config = dict(
    num_key_value_heads=12,
    rope_theta=10000.0,
    init_std_qkv=0.0159,
    optimizer='muon_variant',
    max_grad_norm=0.5,
)
Each number is 128 + 24 x the weight over its row's rms, rounded and kept within 0 to 255. Layers, rows and columns count from 0. Numbers have three digits each. The size before them is the row's rms in percent of the matrix's.

# down: layer 7 MLP down (transposed), 2048x768, rms 0.0464, rows 1765-1781, columns 512-639
# gate: layer 7 MLP gate, 2048x768, rms 0.0763, rows 1766-1781, columns 512-639
# up: layer 7 MLP up, 2048x768, rms 0.0807, rows 1766-1781, columns 512-639
down1765 103:144116126125152128134168144146126112076116125144096099125159115095115148111109123177151106118179133147141151179133155154155138137117121132098124098105149115098135136115123127174139096126117113096090128106111151156121115161127114130166097174091095090116127144102137132147136126142075123117121115125150078138160129170125166123117121157106100155135137144137134125146084124089030114154167
gate1766 107:107097072115144121107114137145128125106131138123123133141125115152072120157136135137126159123113133162157138153107157140138146165115112108120130129142082113155171110183148179103125095122143180110143122122167123125101105155115126102117119116123158124124175171115157127158147146150141116147154089141128133140170128126160129099121051153151083119130169131161130115140102082130120114117148
up1766 106:108141103136159153153128104166139149119106114117155116143139135164087125131146139097114128140125140131170124122111132152115081122131120103094123090125111105100153090172121187102138164095113106156148105096157152136133171108116133167134140128117109118071117129116152155153134143122183105134128114135123127103137131079176124122131155127114153101125139157150124135114158114126127096116125
down1766 105:144119114133108115122188094134149116156118101112155115155098143159115167119072129112106110144092135129131097109112126134144161107137135136138168109172138106142115143171138106124124127110101125170126111119107123152161181128125124136115097108127101167125138118133130131115111110133122148174106148086137136097167135141103088083098105127157136105124132133124159147122133125127085144077119
gate1767 106:117121123145157143139125087124116122127137103145157137129125148148110128144114133085174197135152172087125136084122167209106118142104130146108106088126161131131113162151133125153183112122190141110159089171145117114148110104106114099157145114086122127138101108089149130120100138112135124123125160128134125135122098142178097104142144164190121141143151149139171138135098121132175115139135
up1767 111:084144147130152118107109137141120110128094134113095157157150130112150109110125096109158152106104142130125121137141137154152121136084143105177155111110090129086152111085112132117154117146135104131104063172120137130134190128134121162124128156141129164107130092152122110108087135136113070125123165135122186128111122124151118136127124143126083130139107173108177121098121120120111118133112
down1767 097:125169136158124129147101147109077161105154132107116141146167127091119177109116095126150142115163107128134189095092103169127131128070140122149133117156116166115148137125147100137097125105104129141163140152145103113134105161140111135110079099136149183124098100143113137132105112171149133142134169131146171128124142099124152123129104121092102130105141127152167118090125144170132115104086
gate1768 100:154157122164076154067100127120136121141164077123150131127154099112169126101174099110102076138135095123141101114148193106148133161190119148154086115145066152149160087176104118119117111127146144127095094086169147156107113117135135112099153117110118135130136163158157185149155111102149169149133106141154145157182134108114117082136170151109121086110138102110122072088121125127145118105134
up1768 103:170146119110137156162147110098113117106137084149137117111114116093133121149157080103128121140095137128166107150142116078103086128142095110165134079136121133122089126135115142164116120158159157148115088108161140110146114129097143132147108150143154121144105095080130118107150111095117107112081106105163097184169149132107145083156167143106124134117098111155098104141081153138089144159061
down1768 095:127101117099114101154121121104149145164099116139160065149138141138139108161125135121106141121157117077130097157121123146122123135111128148125169108145145153136106132119095135135125169141133090145127135092120141121105115123118117113121103079118117154154131141084121104105135076134137104108100101134106127132139129142130094106131127145161197119133121109166129142091131156167141115151074
gate1769 099:139114110135137149122155105148122128095131164130118122095130082131172133132081152131115160144114104116135135129111118153133151099117051126121175169100133115118115121167114114087110127091127121147080140150131101138128145160128167086140148115104148138103125101127147102133112146154125129139107127075123115128153152115139168139102108096122111132122143112101150078132123099111131148108156
up1769 103:182164118135098124150113094122162169126091127133119113107149113159101128167113151111102090120124105085179146167146154132145176084147121148128145095132150110156128139168152110140124128104160146097155080123145124145128109160100086127127147158141154110155154112137123104119075176158160108138142108132138144105133129148093110114084152172148111128112148136126125105154129100112116078154154
down1769 095:135140156168098135133140117132105124110160103142092091079145139126118096140119135180147112116082138107135113122175135137135120080156124152131124156120135099130113108140116155090106129121106130150109140134161094103150184138148127130132122117117138156109117099100145104128119126095069145127117142103112135153124142133141167142149122134134136142085140102125158142136208114132140133112111
gate1770 103:144094126113066064138177102117154149097137152147124161122110058134109134143183132115178127097140178141107089102138125116111127125117133170128154125091138104098100079142162171138112135130106128159130144104089120145140105150143129139139104159142130135094154096068194086126129120139162140145141138117140115124128153137136116146125097108155139070131131144079117122109138155119122134139129
up1770 099:130078153095091140126144124182154106140120178126123131209134145116095180132126114145129151116139113080159135119105122139143131157161137112116136081131091175105126089169110134109126106104153149161138120124080135103139105103129116131094116135123139127131154073156136152109114188111117132141138158115088169126090141132087128127136122140108100072107122114154170113125112115130077122101144
down1770 098:123141172082085158131160138135108133094113108107138131112082174130111157145168117141125115135142130121120165160139180122133120110149099144110138107127109130148124127106097131125103094105132123123130130149168092150089150166171108134125156127138136145130139172140145149114065152131083125148184170145121132113121132128187122108101134154141112112118106101103154143134158102096114121134154
gate1771 105:140158151141123161143133166109171129148102101139137096101151088153124143121127182103119097138129155134109138114116085201147134109124130130098170135151121146070146128143126137113152152131152119088130130131165117115158119175128115142162130164126107165094164118135127139098140089092105113170095147168133158123157137143151104141144109125045128111099168148141147096128115148085132123160157
up1771 107:114119128134139146129135164133139140164115100126094149076114124118114117109097136151133141141139171146125155127096139142188155116086157103120147142098139152106121148146151094131146139133117114114067128168136131115147120146127162136098086140128146153138114131144129137142123138098134142168099182151121109168155159130154132080141145145114123145105098097145138137100139113127114109119146
down1771 097:138171147140102131157127154124141147132148136091122163094092133173151121122112110116149133163123181135172171163171148180155138118151139122148145101145114106171124142125168162119136108089096132120117116111145126127141092107143168120104087127157132139123084124068116184132131094115133133135124145129116105121118114147166123142153105150139111083127125137104112122134138112115138136138135
gate1772 102:129114125150092157125137125092158104132109103127100118158135115153131124134120114109102114132118134135138112110128093117113122142122144159150166143156101179134115088106169122139106129105126151117142115096092121170153094164171125135131151164108138123164077125136136143098102132082154113139082169140132101149132183123149133093140144115133110114118130115166151115154129142157113140138123
up1772 104:113133147128109119121135158094122142112108138140133139134144124146072111095143113161126125138075167164143105136115115118107142130125159165128134111154093140142118139117182100128138161124097110155118075160144135120142135146137140142115159188127114111118140135103144104116112119089120103147147146155088113126123122100139123139086136118118125100099073134128167120133170074094111159114124
down1772 100:121133096119078140133134108140128151116124149127114132101133068138140161113112154161130147120144132137093091133101112146144134127153190142117107145115112139076161141140178157139101089105114131129156135122149095121110132111152074141102143153098097138093157116131165156168101115130133101104139112116101123134147113114125129108074144105178127125123104127156152144168127122081095127111143
gate1773 106:118141175106145150125139145155158105141138105128129108167128145113090083141120133118144118097143174150161169128170158166120154135187107141146132112125119098109128137133105108132176083134107165142124149132120114150122134111144156144134035111132097132129107129135127141122142108109114138156153093139120137130112117130160115136085136093137162161124141143129197135131136118140146143157107
up1773 105:082141158131103144154139122125185113113153118127135159192139138099102123133118168114142160103102135141179085145141143122099137160127119150097133140119125121113109166136118083152144145113136135118142158130141157171158138099152107151186128128114156118178135111107112160064127110127115140147117128183157126073108129116165123115122105099113113138122124100144172103114117099100104108134137
down1773 108:124174116112128149146158142152166167127135108094143153150109141110120106135136140122079144098104114126112099109171149124108086169117111148187105127128118099134096179143166146112151152131133129093102134165153132111124140105153143146142054143144161073113098167118122116137156133131181091141146149162124132141093139087129114125094144113157131206145166099143123138134093080168078124144096
gate1774 085:154114114138130088111136121119092120139141177151061132106086143136157122145091142116144144127112159142135123145125103168144096132074142113142078137084101149136130115132130124120135151130163136170104181113116151096086097117145123087082129123130108166125110108137166104132091127123129163142072154169122137128152151155113099116094135128118087109125103087135121142126146136105146140155122
up1774 086:138143103139148103140126155146137090135096150125116114181099090169123148084120165121116147147156127161178117114124122155157143129150162085155147119105122142161175089124113148128122085097098147166122156145133110132133119091151148121094124128106163145138107126096131133111157088135162125135136099154142128116154115137152148176150121165152146146109126106090125094138146107164173167048124
down1774 096:116178173127149105099111138089131102169158109133181085081110119113125140128160101110146175091111123156123169112113148136146106089114075185121137115096120160106152187128137135116120148084150157134148166154128143149113137148087149114155117143136136102136139139171146116139146143141100103110136129159119118110147107127157109089140122121116132173112128078137106118112135131107112152127102
gate1775 105:129137121138161128133120144083146142119141147112104155128151142085139107129132127159139098122121098136116132097163135143125107108094167151124120120148132101119128109142103197115140106150125141140107110129101140163108131148158125143149064130105150124087106157116093101122130125110168122089096211091121104132170169094137149089131144102116119117128119131133128050100106120112101127122150
up1775 107:129142118133136112126160176126080129141100146125129092155086128137124111107146148170126087099138179117134145136135158116118070171127118105141150149126115136156132104117116097102151133142126100155186129138117140132152131119133106124082127128157099137087124119129118080153155163120097115122174125151112148087095134145095139080111128146142120142151153142090084136154137144110153127138091
down1775 102:101185129138067132149160127120121153141105144113174116129142164115118135107104183153108095117129101136123104115099138106161110127128143124140111177154129129105147162091104131130102124146144145128154166109126097153152102114142168121138164122150097129107142103142133100131139125151135109140124130113136125149125085141150134098127152160166124098116088131087161115106135087097161107126154
gate1776 102:109160109123136160131101187105102140138133173101145158110132114113107124128098105097136126114123172091136140141114152161146142125160129097094147120133078081159112174070173123116130182088125123100151163155149154127128135122138114144123146092148154104110165118103119124124106132109109117134132110146121163104124135147115120125118128157097125110167142137143131157109141096139112148090118
up1776 105:140098167143138092117143117147111152124166093133116118113126083106114129153157145058084108160110139138135140130122154148083096108151154156122113113164114105082121141130092117099083117113151130147145146138161106181116133131139133141142123157120118119135115135130125141134121128118149140132152114162109097117078131139108062118097139110144111109137111153111115107154123149127159127129108
down1776 104:125075159180118119131113126143120119143113115117111151160136138094153174102161127099129106148172106165136125171113132137128088134162106131107121091145115104146161127136141151135147091103129136120096131143140071121125131087146120155128122123135130125109082116149156109127123118125122139111119131109145119143135150147138107178127076132146132137126138079156153117105151144145162191092145
gate1777 100:148138141131107100140094123124186164140061115129119101143149134116143129120151102085103126170114121116127109119160115125116157181115168100114147064117117105174083192058102123114144118093108132099099138105110127113149093099083115131112143152119113084068105166150095121142130134125106127136116153097135133161130137126060131147091102140138140100149112137150158125119143103130165089154093
up1777 098:146130140156160096135115087124094130125098132121174130165126133087119111085134181099138140164127127150162144075137125105138129143113096141150118148153085144153167097112152119150148121139155115089084140088119148110070131102120156149073138112124109108118142114112080103164116103167169085163101147104143138120105100172168151161134160112118136102132117135127134098122128106143135102150131
down1777 096:139118142118155138098116107125153093135131146106109119134154136127118134134143145125131081128129126149095125097141150166107138102164113110133133126144127169140095064139081153145142137149127115126110104141160125095125136178141121066135132092100094134143138108105131159083134121123160072169115142135144131122108140148149093138111106116122153090141113144125138136113114111147124126128145
gate1778 098:144134109132161151128084103141122136141135103133124147126138110122134140125160107124127111121123150135067121136114169113136120153122137093135108166113108069139103150119159112163110145146149142120132063120106169149143096128135116131100092116096160093141117134108149155144116104111116132087122112185109132089147141101149137109155159174106101126119132161118108127122105141087129164117132
up1778 102:102104133168143090134120129161091108186072147104129083157141124133064133128124117147122132105061157123131098127121128105140134050205091169217092143110120153107122175078144103140143085181112156156136166113095077143126123118108147147108138139117107139129098132149096115150147162115126132086089141117078144104133116148119147108145146153067093140120117114120100133129108166134097105151118
down1778 100:044160149138115104113128179136118170130131135137098157094131147109132072123103141125097121089153147122146117144175127091105152092144147122126142103145077165103140140135127175121119104097137173098121101192126118134143151136129132129169146114101123143112113123171159110151142155134148092131115110129115123099122105178117120139111144153143169109129159121150183112102141128128142095068177
gate1779 093:119153129105086092120119160162099164174156120118115107141140128111182160122108105169125166174089126144161156114124096142168110126073157184093085132107124120125157107178133124105126092149117088128095093141136136155127118112096121134111136146077142172150134198116130092148074084141137105135093121143098114140127170104163129140123151120111118100127148102163137132103142115121144104095119
up1779 095:119146116132126098080109102154139133150124128181142130103151135107103172128086103123108103135180158147112111112154124174069122080136139108103144094112179146117088096107160123151126118134090099150169151069113144152143137150100124113116116111104133124109108131142142107162147156139144121109144138117143170147142127165118159132142104105193068152133138146130140121130146139108115131151110
down1779 101:118149143147152113111157163108156176124051140142116115128193127095110173124136120119160122129134117172112133113160086106133164149125126116145111111120154134103135087151135131104113129114072135140112123136105108137069150130134121156130106144072101160124086140120127146157114107144104108073152117120174125087090119094084152144107126137099146137142169124131113117142138124118140159108130
gate1780 108:138130107127141148119118108091111169112101095144137118135110168148114167178103162116083109155172136113171148121158098159130157134135137101115129135137093144132116094148147147093120130138098132131121116108160160163169115130103123106138081118125122113147099087135131117136083118159127138158133134123098117106129122144138135146115134136130118114158149102135168134109151147120141150130127
up1780 111:117135150131131136154131114168112113120110119147139102145141126183128098177096090116207154100158129124135098116181131139128129164138126106077139150105078130126153166119141164109110118146131114114118077143130135139107132125089121135134162122093122139155153155103117158148139150141144132180085137144136139095129120153106098135141140128087156108113126140179120127130141142150125128103127
down1780 120:101171143115113100127166111146122128087114112121118118092160138099095124123111096111138165125136122078133157133100140162129143129131127127093145083143154149152144137143111126153171154179105159097109133169150131103131144146117166152149133113146139160119138143162125130129136136147096134149151118112126091147085135124121154123120112158148094129099173073154090148111152136130145124159109
gate1781 106:081133139123111104127161111133152084145127150131156142139095099084140142144152120126119126136157098112104131166140127152149128149135147151124078084093172142125183078140156155139137124121110094115129141150136129128109112156104168109179130103174094115143170212098118134127133139122140135113119137122140111161118158130094130137106112150129108134151135106192134128109152132122089131089154
up1781 105:135175155084129126125095106149124124127151111131160131119102139115136152122116128106171127121111124069129117139166121133116130145130136166099126121120191110160127126137148143135119127086143089089116091169105164127081120130137136104158109129156113084126156144122121095096126129115086126122168153115100090128080093129110147110162132169092089141131161166180116140139113104099115122149110
down1781 112:154130122151088130125142134158104108115173155186172129119119083113128110138101106082149142097120054137139137121158132180101096098096085138123117116120132119083134131171131137139160131134121141126101131087104094109134136175093106139121100097117092131131111140124131100130114142169139128127130128148114150091136125119098144133100104107133127134117125104130126150108107079125127050143119